config = dict(
    n_layer=11,
    d_model=128,
    n_head=4,
    n_kv_head=4,
    head_dim=32,
    d_mlp=320,
    vocab_size=8192,
    activation='swiglu',
    norm='rmsnorm',
    norm_place='pre',
    norm_eps=1e-06,
    positions='rope',
    rope_base=3580.0,
    rope_fraction=1.0,
    qk_norm=False,
    attn_scale=0.177,
    bias='none',
    tie_embeddings=False,
    parallel_block=False,
    init='uniform',
    init_std_qkv=0.0648,
    init_std_o=0.0,
    init_std_up=0.0648,
    init_std_down=0.0,
    optimizer='adamw',
    lr=0.00177,
    beta1=0.95,
    beta2=0.95,
    weight_decay=0.092,
    lr_head=0.00816,
    grad_clip=1.0,
    warmup_steps=340,
    schedule='wsd',
    decay_fraction=1.0,
    decay_shape='pow',
    final_lr_fraction=0.0,
    batch_tokens=[8192, 16384, 32768, 65536],
    seq_len=256,
    doc_mask=False,
    train_tokens=183900000,
    steps=6320,
    dataset='wikipedia_en',
)
Each number is 50 + 15 x the weight over its row's rms, rounded and kept within 0 to 99. Layers, rows and columns count from 0. The size before them is the row's rms in percent of the matrix's.

# layer 8 attention key, 128x128, rms 0.0737, rows 5-31, columns 0-127
082:67 31 58 59 40 61 39 61 64 29 37 46 51 28 63 35 50 60 33 40 65 38 66 39 22 68 49 27 50 70 51 13 34 34 46 46 34 41 53 64 63 71 22 30 69 43 52 47 56 20 35 47 33 40 40 66 65 29 39 61 39 47 58 60 59 51 51 53 65 68 21 40 43 47 82 30 46 83 34 53 71 42 44 65 42 29 54 46 42 50 28 42 44 64 55 46 61 32 40 60 33 49 90 37 21 19 61 51 41 59 36 17 44 41 44 40 26 62 67 33 62 60 45 45 60 44 46 61
088:77 46 40 40 36 67 48 37 79 31 29 57 59 38 49 49 43 86 46 33 72 74 34 15 59 36 45 37 48 45 63 42 52 44 63 70 50 30 48 73 66 83 37 34 47 47 50 76 67 37 28 53 48 66 01 45 50 54 44 61 59 42 36 56 55 67 54 63 53 59 30 53 60 62 64 25 39 65 51 49 51 44 66 64 32 39 61 63 32 49 47 65 39 37 52 42 51 53 56 48 44 68 76 65 43 23 67 26 53 62 49 34 54 69 31 48 54 65 62 22 49 16 44 44 47 43 57 83
092:67 32 47 21 55 34 51 34 45 78 63 64 50 70 31 57 45 43 36 71 35 62 41 55 74 48 69 57 60 37 63 61 66 81 54 70 54 60 45 56 35 52 65 83 29 55 50 54 55 66 61 55 46 42 58 52 37 47 50 24 40 59 40 63 58 35 41 63 34 62 77 53 54 56 20 67 35 37 67 27 54 48 71 24 46 62 40 75 57 45 79 36 54 25 60 30 15 80 40 46 38 45 22 47 46 59 58 38 38 41 38 51 36 52 69 42 79 38 33 63 51 44 36 74 71 77 55 58
094:54 72 45 33 25 48 55 42 70 34 40 34 36 50 67 36 81 26 56 51 55 37 56 59 17 64 51 34 48 72 21 47 37 30 31 22 60 77 56 50 56 54 47 54 44 57 41 37 52 60 32 39 48 47 42 74 57 33 50 56 54 59 72 71 16 39 79 48 44 42 40 53 21 59 64 44 66 58 44 24 71 34 47 35 48 31 60 28 73 53 48 41 33 59 45 57 54 14 59 47 36 28 51 37 50 62 86 56 51 67 21 46 66 47 44 53 23 49 55 58 60 67 32 46 68 26 64 52
082:48 42 72 35 64 48 50 37 20 60 35 31 48 46 67 21 28 26 34 30 51 52 65 58 36 37 56 54 64 49 70 53 45 58 56 51 34 43 73 42 66 76 64 44 52 64 38 13 54 50 39 53 44 56 47 31 55 44 58 40 50 66 54 61 47 44 56 34 34 76 24 79 36 20 50 34 42 41 52 41 59 25 38 22 72 43 25 60 86 57 45 19 56 44 51 56 25 38 74 70 41 67 40 46 45 62 36 16 47 62 55 29 23 39 37 31 47 37 41 51 44 39 55 63 57 32 58 68
093:45 45 55 10 73 27 49 36 22 65 69 63 39 65 46 66 33 36 52 68 47 63 37 70 74 54 73 43 70 41 66 46 38 80 76 56 65 65 43 33 42 43 64 82 31 63 26 64 53 53 68 62 61 52 61 55 38 62 64 56 48 43 44 59 47 31 33 59 27 48 63 41 51 33 14 64 42 40 42 28 47 51 58 23 51 68 29 65 63 50 75 40 38 54 53 36 33 76 42 36 46 67 26 51 62 43 63 43 46 60 52 64 46 66 72 51 81 33 51 63 63 53 47 49 55 62 65 78
091:51 56 30 72 50 65 62 58 39 39 52 42 44 45 66 43 48 42 75 46 58 71 69 47 46 83 28 35 36 68 37 62 15 40 34 16 64 71 37 64 55 76 54 18 47 38 54 53 47 34 12 36 17 33 65 40 68 54 45 53 62 49 68 32 34 46 63 32 58 25 47 40 36 40 53 36 46 67 42 51 40 60 35 47 52 40 58 38 21 57 31 65 54 52 79 55 42 61 61 40 60 33 45 50 52 26 45 52 26 41 43 21 55 43 20 55 59 65 56 35 47 29 51 37 84 57 37 48
099:63 72 19 73 30 69 59 57 39 23 48 59 52 33 41 54 71 67 64 54 53 62 66 40 54 45 22 43 51 31 27 30 63 21 39 23 53 69 29 39 55 44 61 49 61 38 46 38 37 30 29 51 65 59 50 53 56 15 38 45 68 48 60 31 36 33 53 52 54 36 54 24 47 44 53 46 54 89 41 54 54 40 38 75 54 23 46 56 58 68 27 52 44 40 50 67 43 48 39 43 37 46 88 59 38 14 60 47 36 56 20 39 40 37 60 51 46 55 55 29 65 42 57 39 56 09 47 59
069:37 64 28 19 36 59 60 30 55 43 29 74 45 29 63 45 56 53 60 33 36 56 58 36 31 57 70 47 48 26 28 51 61 38 54 41 77 50 36 50 77 61 52 51 71 39 79 49 52 38 27 74 53 35 60 55 65 51 54 60 44 39 68 73 77 56 71 73 42 42 68 40 55 55 59 40 60 69 26 51 60 66 48 56 59 17 63 57 45 64 27 48 37 42 57 55 32 27 54 68 25 42 35 57 34 35 61 38 65 70 46 46 58 48 52 69 69 57 87 36 79 53 33 38 24 39 22 44
130:42 76 53 50 18 70 31 63 64 39 23 56 61 21 66 45 75 64 59 26 70 41 47 25 23 43 40 40 34 62 15 46 54 26 32 22 38 42 41 65 33 58 34 31 63 36 62 54 59 38 24 57 30 51 45 49 43 53 41 57 58 34 64 27 53 51 76 34 50 39 38 32 43 34 67 33 52 45 39 60 41 33 18 62 44 31 77 36 49 59 26 60 40 51 41 71 59 37 52 53 49 60 63 58 46 55 51 62 49 50 39 49 59 32 35 57 40 73 66 14 40 73 59 31 35 44 41 41
065:33 68 40 59 34 49 61 69 56 63 33 55 61 60 66 69 63 94 22 12 28 34 42 40 30 25 47 36 45 62 59 62 41 56 24 88 41 52 38 54 47 39 32 41 27 33 41 45 51 39 40 32 53 66 29 40 44 49 53 51 43 56 61 35 53 40 52 09 73 50 60 63 40 49 41 30 34 41 38 57 48 47 40 56 55 37 68 42 42 74 18 54 47 73 67 30 56 56 69 36 61 55 52 72 29 34 26 30 78 57 53 45 55 33 54 64 67 50 60 60 43 52 38 46 51 28 68 47
098:44 64 44 77 35 65 41 70 68 24 17 41 38 40 62 32 80 53 57 43 63 40 61 48 19 61 48 47 53 72 29 56 36 25 37 29 50 59 61 64 51 51 37 09 64 34 54 56 53 27 42 36 30 41 31 51 56 44 24 62 65 40 62 43 48 62 60 45 63 36 44 32 39 35 74 40 76 54 34 64 40 24 40 72 51 37 57 27 27 41 10 68 52 63 48 67 67 23 32 42 63 67 62 52 40 36 50 56 54 56 30 44 55 41 40 65 25 56 59 26 54 60 48 49 44 37 50 35
142:34 42 45 33 61 33 56 27 22 79 65 49 52 74 15 62 42 61 35 50 40 50 30 72 92 38 52 56 57 48 59 66 67 66 75 55 39 48 36 59 33 51 66 68 33 55 43 44 35 55 87 59 60 65 59 31 41 56 67 31 31 60 40 56 62 34 47 48 31 52 78 53 70 65 23 73 42 41 50 38 42 65 62 45 66 56 30 60 56 42 79 34 42 39 55 44 25 83 49 45 57 64 30 44 50 59 51 36 41 38 49 59 40 62 75 38 75 28 45 48 59 22 51 61 60 59 62 63
106:49 34 68 24 47 29 67 24 42 61 61 50 63 47 47 70 45 41 40 44 33 50 45 58 57 42 52 77 63 33 46 58 54 32 65 66 46 40 41 33 48 48 61 52 20 60 44 41 44 67 58 33 55 60 41 47 54 56 59 50 34 40 53 47 38 43 73 59 28 42 66 71 63 33 25 56 50 36 60 54 40 56 74 31 71 73 46 63 99 33 47 43 67 43 39 46 28 60 57 75 51 71 24 62 45 60 28 10 27 39 83 58 39 71 55 26 57 53 16 61 55 27 49 53 75 43 49 61
080:33 38 24 63 53 46 63 23 43 64 26 72 63 24 67 47 61 58 64 54 57 47 42 52 33 39 96 54 53 75 25 58 31 65 75 83 74 51 66 60 26 59 62 43 30 57 26 29 12 55 49 51 40 37 73 46 32 55 44 59 38 49 33 45 48 43 72 46 54 63 67 33 59 53 40 36 69 60 60 73 54 32 35 43 52 59 45 60 73 50 47 32 63 55 67 44 67 51 44 67 71 63 51 49 55 54 40 40 40 54 57 69 16 63 53 47 71 37 43 39 51 15 38 55 70 52 53 61
095:60 67 77 70 43 42 40 42 58 61 73 48 53 68 51 42 52 34 72 39 53 54 38 39 44 36 50 52 36 52 27 54 12 31 38 22 34 56 49 52 82 78 48 53 77 40 52 57 74 21 35 47 50 60 35 51 57 45 39 73 29 64 64 45 23 58 52 31 54 52 45 61 24 66 59 36 67 52 26 41 57 42 38 50 36 46 55 37 43 50 40 62 43 76 58 50 47 37 42 34 51 29 76 16 40 29 76 65 30 71 73 43 62 28 65 62 40 69 61 41 46 61 69 27 24 47 52 43
108:62 53 55 76 32 64 55 59 82 33 44 44 31 53 70 37 53 34 31 43 60 48 78 51 51 46 52 41 33 80 49 25 40 26 31 42 50 44 50 58 61 65 35 16 76 19 75 35 63 27 38 33 36 56 52 58 58 36 24 64 59 56 61 59 43 81 59 61 64 35 24 43 40 35 65 26 33 47 43 40 65 40 53 58 41 26 68 60 51 56 41 50 37 26 52 66 43 42 44 50 64 33 78 29 32 39 42 38 67 55 61 34 62 25 53 41 14 62 66 46 43 56 51 52 26 36 46 64
095:57 40 66 21 65 38 47 33 21 68 68 54 56 48 28 85 60 40 77 52 30 51 70 40 71 30 43 65 32 43 54 53 63 55 57 62 54 30 69 39 45 64 53 60 30 48 57 34 62 66 62 42 60 84 49 54 43 60 66 51 59 52 54 90 63 67 27 58 40 59 66 58 42 51 32 58 34 14 48 50 43 54 63 30 54 75 56 59 68 68 65 36 53 41 62 47 44 71 42 59 60 45 31 78 58 66 09 57 82 35 61 40 33 41 50 55 52 43 43 52 28 25 36 38 54 49 69 47
096:47 37 51 36 44 49 37 61 64 32 38 59 37 51 72 32 50 46 57 35 21 62 54 42 23 64 75 46 30 56 34 61 10 34 45 38 57 52 34 82 59 75 45 43 54 31 36 57 61 44 22 39 57 21 50 63 64 37 49 73 44 34 59 46 28 76 48 42 53 62 27 46 21 64 59 43 78 54 45 46 53 73 68 57 48 40 55 35 52 61 40 61 40 57 56 55 45 36 69 62 67 19 46 17 38 31 83 25 56 73 40 32 43 58 26 59 50 61 55 62 59 54 24 38 45 34 55 36
085:47 54 59 59 59 42 59 30 64 54 68 42 34 62 44 39 58 60 49 45 44 35 59 46 44 39 49 37 50 77 25 57 35 12 50 41 39 40 23 27 47 75 46 37 85 40 58 48 65 43 49 39 37 46 16 63 41 53 63 79 46 45 77 30 63 26 74 25 36 61 65 44 17 72 70 62 28 60 53 61 68 42 50 50 50 30 46 47 58 72 34 27 57 55 59 66 49 59 66 33 31 41 47 35 50 34 53 50 70 36 63 56 34 40 50 41 55 46 80 42 51 50 68 75 70 29 66 18
089:39 47 33 50 59 33 41 35 25 61 72 49 48 56 49 41 54 66 41 27 29 72 39 48 52 83 51 74 73 54 52 54 36 71 60 78 51 68 49 43 48 51 69 57 68 67 55 47 56 63 48 57 68 46 60 22 25 47 58 56 37 43 41 33 23 23 40 53 36 39 69 65 41 36 48 59 71 75 42 44 48 53 53 43 39 82 45 31 38 39 21 69 60 60 51 52 35 58 27 78 62 62 36 66 45 61 66 28 26 43 52 17 29 78 37 43 80 45 43 35 55 23 33 67 53 39 41 52
076:65 21 41 57 61 16 61 67 54 56 19 49 23 47 69 56 46 63 56 37 52 69 68 58 72 51 26 76 41 47 50 59 37 54 60 66 57 77 50 53 52 52 42 79 57 48 37 50 65 46 54 43 69 37 73 68 50 35 54 69 45 35 37 63 39 34 36 53 62 56 63 34 66 55 58 75 54 57 25 37 52 51 44 54 50 61 49 70 36 25 40 64 18 25 52 63 46 61 51 66 47 43 64 37 28 56 71 40 20 25 50 38 58 51 36 47 61 58 61 57 51 43 47 71 77 87 91 67
088:52 36 36 38 56 63 62 62 73 56 75 33 73 35 40 44 54 29 46 26 45 39 50 77 57 62 66 52 58 63 19 67 32 58 47 79 45 33 61 52 45 37 54 51 41 49 33 60 20 59 36 52 26 23 74 46 55 48 73 62 76 50 48 48 40 74 70 25 47 55 13 37 51 58 41 43 53 62 48 46 77 55 51 28 23 78 43 35 41 41 48 63 49 63 44 52 59 38 59 58 53 58 55 45 48 58 93 46 30 49 41 36 51 81 30 47 42 50 65 20 46 29 51 30 78 49 62 43
100:59 51 39 79 64 60 69 77 56 35 00 62 78 09 56 31 39 40 60 43 53 30 88 54 55 59 28 54 55 60 49 47 62 53 31 38 72 38 65 38 69 37 46 38 75 54 68 54 43 54 57 63 34 65 48 58 66 61 46 64 75 46 65 56 56 50 60 41 76 35 64 62 45 42 70 59 68 57 42 71 57 45 49 71 43 65 64 39 31 48 35 50 47 63 20 60 48 30 37 43 62 71 89 66 48 41 49 34 46 51 58 47 63 53 34 46 47 32 35 47 34 60 52 71 53 37 68 52
084:49 47 47 55 56 61 54 48 37 66 49 38 50 35 31 85 42 57 48 52 54 33 45 52 31 59 26 49 40 49 57 28 58 30 55 71 49 34 69 56 38 29 37 58 37 27 71 65 43 60 33 35 53 62 45 53 54 80 59 09 69 56 39 52 71 27 45 68 40 61 68 23 81 29 66 40 16 64 64 66 44 50 38 46 62 25 67 69 45 68 40 45 50 57 51 61 55 41 45 44 39 66 38 32 47 63 48 78 68 24 52 51 60 45 27 64 32 46 30 66 66 59 26 85 65 34 55 71
093:57 35 61 30 58 49 84 42 28 50 54 67 82 69 38 63 56 51 31 49 57 61 44 51 51 32 49 56 53 49 58 76 13 36 51 84 60 49 63 29 65 50 54 55 37 48 31 23 44 39 60 60 36 52 75 42 31 74 57 52 25 56 41 66 52 74 45 48 53 70 31 56 27 33 13 44 55 36 47 51 44 56 50 47 33 39 33 62 78 55 67 50 55 56 71 50 38 64 66 68 35 39 48 79 40 77 53 55 33 55 51 57 27 64 57 47 56 64 32 71 24 48 48 37 58 74 84 61
094:52 31 75 54 52 28 71 48 66 63 59 60 86 73 56 20 36 51 63 44 28 74 22 29 63 61 60 61 57 65 78 62 25 28 59 65 34 45 43 21 80 78 52 52 52 77 43 47 51 58 14 67 51 59 68 40 47 71 59 40 45 53 61 48 47 74 62 57 34 46 65 63 42 39 15 65 54 46 58 42 32 57 41 69 27 43 26 53 65 78 56 50 58 54 69 61 50 63 69 65 60 57 42 40 43 45 72 31 57 58 63 47 61 53 60 43 46 42 48 66 61 42 39 74 59 58 45 44
# layer 8 attention query, 128x128, rms 0.0746, rows 6-31, columns 0-127
083:45 40 59 43 85 52 41 50 48 66 53 62 73 30 41 66 44 34 44 51 31 67 62 41 22 56 18 60 56 46 36 35 47 50 44 38 12 63 54 64 21 51 70 25 28 61 64 39 56 62 67 66 48 46 43 35 61 22 50 41 29 80 36 53 84 45 53 37 35 40 24 57 49 54 43 49 48 72 67 30 60 03 17 51 44 47 34 53 59 49 43 57 35 40 47 47 73 58 42 69 59 56 42 82 53 48 43 68 43 35 38 58 37 68 46 47 60 43 49 22 51 62 24 52 34 58 51 39
097:50 63 46 63 51 42 51 47 36 82 61 54 72 53 21 72 40 80 63 56 47 31 37 66 75 33 58 68 65 44 72 77 57 80 46 62 42 45 47 33 46 28 63 64 60 53 38 33 42 80 52 55 76 72 62 36 56 72 50 29 45 40 54 31 43 39 40 71 27 47 72 56 63 55 24 63 57 41 51 73 39 49 59 34 49 70 31 63 40 42 60 54 74 56 70 43 50 68 83 63 52 43 66 39 80 65 62 34 44 44 67 65 50 44 65 57 57 42 24 48 35 30 80 47 27 61 45 48
093:41 66 44 60 28 55 37 70 66 71 45 67 64 46 81 22 45 59 58 27 53 39 71 51 32 52 30 49 37 55 42 46 46 70 16 52 69 50 29 44 74 72 41 53 64 52 71 57 70 34 43 40 29 42 47 61 46 43 56 61 54 46 66 40 36 51 67 37 55 67 55 51 76 50 47 49 38 51 34 49 27 48 62 66 67 56 59 38 55 41 40 44 69 58 56 82 45 31 46 70 64 39 38 16 16 17 40 28 54 30 43 27 57 47 38 52 22 89 69 63 43 49 51 38 30 30 38 52
079:41 37 55 47 69 47 46 47 56 38 43 50 46 16 33 54 44 64 48 51 55 31 38 65 78 38 36 48 28 53 64 99 52 80 45 59 63 49 45 46 64 30 42 74 41 39 66 41 35 68 63 61 64 39 52 81 43 67 26 59 39 35 51 54 12 17 27 32 63 51 52 44 78 55 39 29 42 38 60 57 29 37 55 66 35 75 51 54 48 33 70 57 63 61 53 36 32 61 55 52 73 42 38 50 55 59 71 46 25 44 72 66 71 68 49 52 48 42 38 77 35 72 58 61 47 61 37 44
093:47 60 42 54 55 56 52 45 23 81 58 45 64 49 28 51 39 85 41 42 45 62 54 62 60 44 35 55 67 33 59 62 59 83 50 46 56 37 63 44 27 36 57 86 34 63 39 46 39 57 75 50 73 69 47 27 51 53 55 30 24 43 44 42 36 34 31 64 30 50 68 53 45 45 22 61 51 49 62 43 34 52 44 41 74 56 36 74 68 27 67 52 80 55 64 42 34 61 86 82 68 43 47 57 65 69 42 36 22 43 76 67 36 69 56 55 71 59 20 37 59 40 51 60 48 55 52 37
073:46 41 30 64 35 37 35 50 61 60 76 56 59 45 25 60 52 51 32 82 44 29 48 54 54 73 87 66 51 47 35 43 61 42 64 52 59 52 55 26 80 34 49 44 57 47 67 64 23 38 64 51 57 26 52 38 68 49 65 54 52 58 15 47 30 54 44 57 72 71 28 44 54 43 47 63 44 57 30 33 57 76 51 34 32 44 64 75 31 53 39 35 39 41 56 45 44 43 65 13 28 43 52 31 32 65 53 26 53 53 71 42 60 10 66 50 50 48 58 77 63 46 30 71 58 57 25 41
075:44 45 46 71 33 61 44 29 59 51 88 57 49 62 37 29 51 62 44 54 53 62 84 33 34 37 44 66 58 71 39 41 47 66 31 38 50 70 37 29 46 54 49 24 37 20 47 62 59 26 60 15 48 53 54 34 26 74 73 27 72 59 50 46 49 40 30 60 62 75 46 68 59 42 37 77 48 44 53 21 56 61 47 55 43 48 51 36 39 76 55 25 37 43 75 57 60 36 18 45 27 44 32 58 57 54 30 35 59 34 67 41 41 14 42 27 36 54 52 34 53 45 33 38 51 49 57 47
085:61 50 70 59 56 53 30 69 50 39 78 36 27 78 67 18 50 52 50 43 72 47 69 47 35 69 33 32 40 51 60 32 55 68 47 57 41 44 43 52 41 76 29 30 67 42 33 43 66 40 39 36 32 63 34 49 48 32 57 60 66 48 51 78 21 44 43 20 30 71 50 64 48 34 68 73 52 49 43 29 55 36 53 60 58 49 61 33 28 54 45 32 43 55 64 55 72 48 42 88 24 35 53 51 42 37 46 53 58 63 49 26 12 58 25 34 45 45 74 25 53 54 59 31 55 30 58 40
073:68 46 29 59 59 48 40 37 31 48 53 42 34 70 57 62 56 57 47 71 53 52 48 53 56 44 55 78 49 74 66 72 50 64 71 61 50 62 35 53 51 36 65 35 42 39 62 27 36 31 55 20 33 47 72 58 69 66 61 64 47 81 74 54 48 55 55 45 93 57 28 49 78 45 56 87 52 29 72 31 76 69 55 41 34 53 41 50 35 42 62 34 56 44 54 68 62 87 38 42 42 14 51 27 83 46 35 61 53 39 42 63 50 30 70 49 47 45 41 53 59 48 61 38 58 60 53 77
097:62 31 58 47 47 54 69 36 45 22 51 47 37 31 56 31 88 47 82 38 51 65 51 32 35 72 40 44 50 57 42 52 43 23 55 37 42 39 50 49 51 71 18 25 51 57 52 38 57 37 39 33 20 44 39 72 64 34 32 50 53 61 67 80 47 55 73 47 54 45 21 62 61 52 68 38 66 59 32 43 59 51 61 73 50 33 41 37 71 64 31 50 33 58 50 75 76 43 36 67 37 54 42 72 10 32 21 58 55 37 52 34 54 37 36 59 39 59 51 21 53 54 25 53 42 40 30 55
145:45 52 32 58 38 68 53 73 64 36 44 33 38 44 64 29 66 51 56 27 53 50 67 35 47 66 37 30 56 61 42 26 39 32 38 30 62 50 35 60 71 70 25 21 77 39 62 50 53 25 47 33 24 45 34 59 65 32 44 70 61 57 65 52 58 70 63 47 60 45 45 45 35 48 66 37 41 70 25 49 67 46 58 66 53 24 64 49 49 62 24 51 26 56 42 60 76 37 29 38 34 49 68 52 21 25 46 58 62 61 23 32 60 24 36 57 29 64 77 33 56 51 33 36 31 28 39 51
065:52 61 33 37 46 62 22 43 52 87 42 71 75 20 49 31 40 30 81 41 36 88 52 33 43 40 56 55 65 27 36 50 50 60 40 60 47 32 50 67 37 41 68 70 45 45 50 60 81 57 66 38 40 52 45 62 44 28 67 51 49 32 21 70 38 79 53 46 05 64 63 53 37 40 36 33 56 45 57 53 76 18 44 59 46 36 64 63 56 52 74 55 45 43 80 62 64 25 69 51 56 50 50 45 78 64 55 42 47 55 46 45 41 69 61 40 44 78 37 54 42 51 51 57 52 40 47 58
084:49 45 52 47 72 56 17 76 73 29 45 31 45 34 43 72 56 69 41 50 44 25 43 63 31 55 20 60 35 82 37 55 36 59 55 73 80 64 67 66 30 46 52 57 62 12 62 45 49 69 46 66 44 38 66 49 64 70 57 38 40 50 84 53 66 37 39 48 82 32 35 23 47 54 65 47 46 35 52 27 57 48 34 50 48 75 45 43 48 46 18 56 70 73 44 41 52 59 31 31 60 49 41 64 37 70 55 53 54 54 41 57 52 43 51 46 64 19 59 69 64 49 47 40 51 81 41 63
099:68 31 45 22 82 43 58 40 42 48 46 15 44 60 34 73 35 55 49 50 62 28 40 59 68 51 71 61 44 43 51 44 54 69 58 49 38 33 45 18 56 38 54 71 54 46 71 58 29 54 81 53 54 75 58 72 52 65 69 37 66 51 46 60 65 41 40 50 53 48 53 47 61 50 50 64 45 52 36 25 47 74 75 22 53 88 41 36 63 45 30 27 85 27 34 23 29 65 33 33 41 52 38 24 58 56 76 40 40 49 66 85 55 45 50 54 41 43 40 52 54 53 58 42 65 53 68 59
106:41 31 83 44 50 34 43 26 41 57 80 62 33 70 41 43 67 45 64 69 37 65 34 61 55 18 62 53 40 41 49 49 32 66 66 46 57 78 51 43 47 33 70 64 62 40 60 56 39 70 43 87 50 38 35 70 54 52 80 37 36 61 58 25 42 55 60 43 31 60 44 64 52 47 22 51 51 28 72 45 38 58 63 60 64 37 45 65 60 43 85 38 54 24 50 41 23 53 67 55 58 66 41 57 71 39 20 67 41 35 38 76 58 46 71 44 79 41 39 77 47 42 64 44 49 57 46 29
085:39 20 34 47 63 54 13 52 62 24 56 85 60 53 42 69 59 67 62 40 18 52 33 58 42 68 45 86 66 54 46 60 55 32 71 65 48 75 43 37 48 86 51 73 65 59 33 75 39 41 54 33 43 18 49 38 48 78 41 42 52 58 36 25 52 63 56 42 52 62 39 47 37 57 53 56 48 43 47 61 42 16 36 54 44 60 43 65 31 41 63 61 41 54 71 64 73 57 44 30 31 49 48 40 56 70 73 49 35 36 40 52 65 45 63 61 43 37 39 47 76 64 59 38 64 65 72 24
081:59 40 39 56 62 42 40 52 52 42 48 80 24 69 62 52 44 40 66 62 29 56 46 76 24 67 60 69 79 45 77 53 54 33 75 63 30 79 45 43 29 44 31 47 53 81 50 63 27 41 61 31 62 54 53 44 42 43 32 35 27 73 43 41 38 35 48 55 56 39 38 81 56 45 55 56 49 58 43 54 64 39 52 37 44 12 48 35 45 46 70 43 35 62 36 63 60 58 44 89 33 67 51 87 52 54 68 69 49 55 57 43 73 33 40 70 59 85 36 32 50 57 33 51 48 58 67 58
100:46 43 99 35 76 29 66 26 51 59 82 32 62 59 56 30 36 44 37 42 43 47 52 76 66 31 44 52 48 43 79 62 59 66 40 76 53 74 52 30 49 68 50 60 41 53 45 37 57 72 62 77 78 72 63 32 46 49 56 40 45 65 40 43 46 45 36 36 55 40 65 62 62 43 45 70 44 27 37 35 44 72 53 24 63 68 49 40 51 33 69 34 60 55 64 51 26 83 23 39 63 52 37 54 61 70 40 54 48 48 65 54 30 60 68 43 59 34 37 71 41 43 64 52 72 66 43 28
084:83 69 65 36 19 51 38 51 61 55 70 36 41 56 55 57 38 67 65 63 32 15 27 54 45 25 68 53 45 63 60 40 70 59 44 60 58 40 67 49 63 41 44 66 68 67 55 15 34 31 48 34 29 29 44 61 60 68 50 56 45 46 57 75 19 75 59 45 71 38 49 62 48 45 32 39 58 47 51 41 49 25 57 52 26 50 55 62 49 35 73 58 34 55 78 25 40 34 53 55 51 56 41 31 45 60 45 61 71 57 65 63 63 66 82 62 61 38 54 58 56 89 44 48 62 20 33 36
088:27 51 59 25 88 75 53 63 53 48 62 47 43 32 31 68 61 53 49 48 43 50 84 50 42 50 48 27 37 76 33 35 54 63 35 37 44 73 64 21 37 53 39 23 52 46 40 59 46 41 74 50 50 62 56 47 75 43 58 23 53 51 68 50 33 51 38 35 67 53 08 49 53 49 25 39 13 59 44 38 44 69 28 49 57 35 80 51 68 64 45 35 45 38 56 46 60 38 50 68 50 52 50 80 36 47 21 29 43 55 52 81 51 45 19 22 36 46 58 42 46 63 50 59 46 39 51 59
086:54 18 56 31 60 43 35 54 62 62 67 58 59 49 30 51 59 36 18 46 21 70 69 49 51 33 55 58 82 70 77 36 52 62 24 43 38 71 44 35 44 64 51 44 36 62 55 60 59 39 83 70 65 49 45 37 83 67 65 38 48 64 51 64 71 41 49 69 26 39 45 63 53 33 45 51 39 55 56 45 34 51 49 28 54 56 43 55 55 72 38 34 43 75 64 76 53 38 42 43 23 60 39 68 61 80 68 64 56 52 38 38 51 36 25 25 39 20 38 24 56 51 26 58 41 38 37 62
084:53 20 34 66 69 63 59 59 44 60 28 59 56 41 74 79 32 07 43 41 50 39 49 29 61 53 48 30 56 60 31 51 65 60 40 61 76 48 62 22 52 49 48 58 71 74 56 62 58 53 53 36 27 77 60 33 45 39 48 75 69 67 49 66 61 53 63 49 32 59 58 43 86 43 89 41 16 47 61 43 47 66 65 71 48 48 55 75 45 62 45 20 75 31 51 50 35 50 44 34 59 51 37 23 28 38 37 52 51 44 40 67 66 58 64 43 48 42 56 54 60 53 63 77 61 39 43 48
097:42 49 30 36 48 50 61 78 35 28 65 52 33 52 36 68 57 56 54 74 32 65 53 53 52 33 51 59 60 53 44 34 70 30 61 32 39 60 58 32 37 23 50 61 18 51 38 74 48 51 80 87 58 56 66 40 55 60 44 52 46 29 28 45 69 29 35 54 33 53 80 45 41 61 35 34 25 57 82 44 55 63 49 34 54 49 48 65 57 41 67 48 32 24 39 43 49 63 49 52 49 39 15 77 27 53 56 63 29 31 75 55 70 52 30 57 34 23 39 53 60 28 45 53 61 57 42 78
085:58 78 19 63 46 51 45 46 53 45 50 51 54 62 56 59 38 59 26 71 49 33 50 50 45 91 47 32 66 53 49 42 87 47 61 70 67 26 48 47 46 26 65 44 63 59 46 34 40 54 43 44 63 59 45 49 54 37 41 62 71 36 48 51 61 63 78 50 59 51 71 50 64 32 81 59 82 42 30 74 37 47 49 63 41 91 50 37 20 39 55 64 75 84 32 17 52 35 41 53 49 38 64 68 58 54 41 49 66 41 56 73 60 58 59 72 47 48 40 22 45 37 50 40 58 52 28 34
085:78 08 40 99 51 40 34 39 55 46 52 69 48 58 63 32 68 40 72 53 59 39 53 45 43 53 57 53 64 38 77 24 08 58 38 64 48 43 49 36 50 43 37 56 39 44 92 56 54 42 38 37 60 62 33 60 54 44 31 67 76 69 52 48 36 53 70 51 66 63 36 47 65 54 68 62 49 51 45 45 50 55 69 79 49 49 44 19 40 50 57 42 28 43 44 41 47 53 50 52 45 20 38 33 33 41 43 49 66 61 36 52 63 35 63 44 45 41 75 49 60 33 57 40 35 43 47 87
086:70 20 70 51 45 70 42 39 37 38 61 30 45 55 73 43 49 43 59 69 55 36 81 50 40 19 63 63 51 48 71 45 61 43 41 75 71 67 50 58 57 43 46 38 67 50 38 55 48 12 12 59 44 37 69 64 84 49 54 48 57 67 46 49 53 38 57 27 54 75 31 43 51 62 46 65 34 43 24 51 80 57 40 50 52 52 76 39 53 66 77 25 38 61 73 46 45 36 41 52 24 28 60 47 48 72 23 59 56 57 78 40 61 40 56 46 44 44 35 81 53 42 57 30 65 38 47 42
# layer 8 attention value, 128x128, rms 0.0829, rows 0, columns 0-127
079:30 77 44 41 40 46 44 46 49 33 58 62 57 20 37 74 36 38 56 27 53 49 23 62 55 57 45 71 50 55 59 65 62 21 42 46 51 41 67 41 59 87 42 63 46 56 71 46 40 51 43 28 76 64 65 56 50 47 48 38 44 54 22 46 73 70 13 60 32 40 53 40 38 48 56 47 68 26 50 61 46 78 38 25 43 60 20 64 71 49 36 73 38 51 28 62 44 53 61 50 53 47 57 60 64 59 70 40 43 60 76 21 41 86 36 57 26 49 34 51 38 34 49 66 32 62 30 68
# layer 8 attention output (transposed), 128x128, rms 0.0815, rows 0, columns 0-127
074:48 36 20 49 21 74 69 64 42 27 55 59 60 38 44 14 39 66 59 59 67 53 63 36 46 51 46 39 60 55 44 48 53 34 43 48 50 49 38 65 72 55 71 58 50 29 38 65 41 41 67 39 68 50 54 66 62 50 31 35 62 51 11 48 77 51 30 52 48 45 31 34 28 40 51 67 61 64 57 58 45 65 52 50 19 56 46 38 35 48 49 68 21 40 66 45 33 43 59 56 25 55 59 65 93 50 53 25 55 42 43 05 46 80 37 55 27 38 63 55 39 34 63 74 38 52 55 72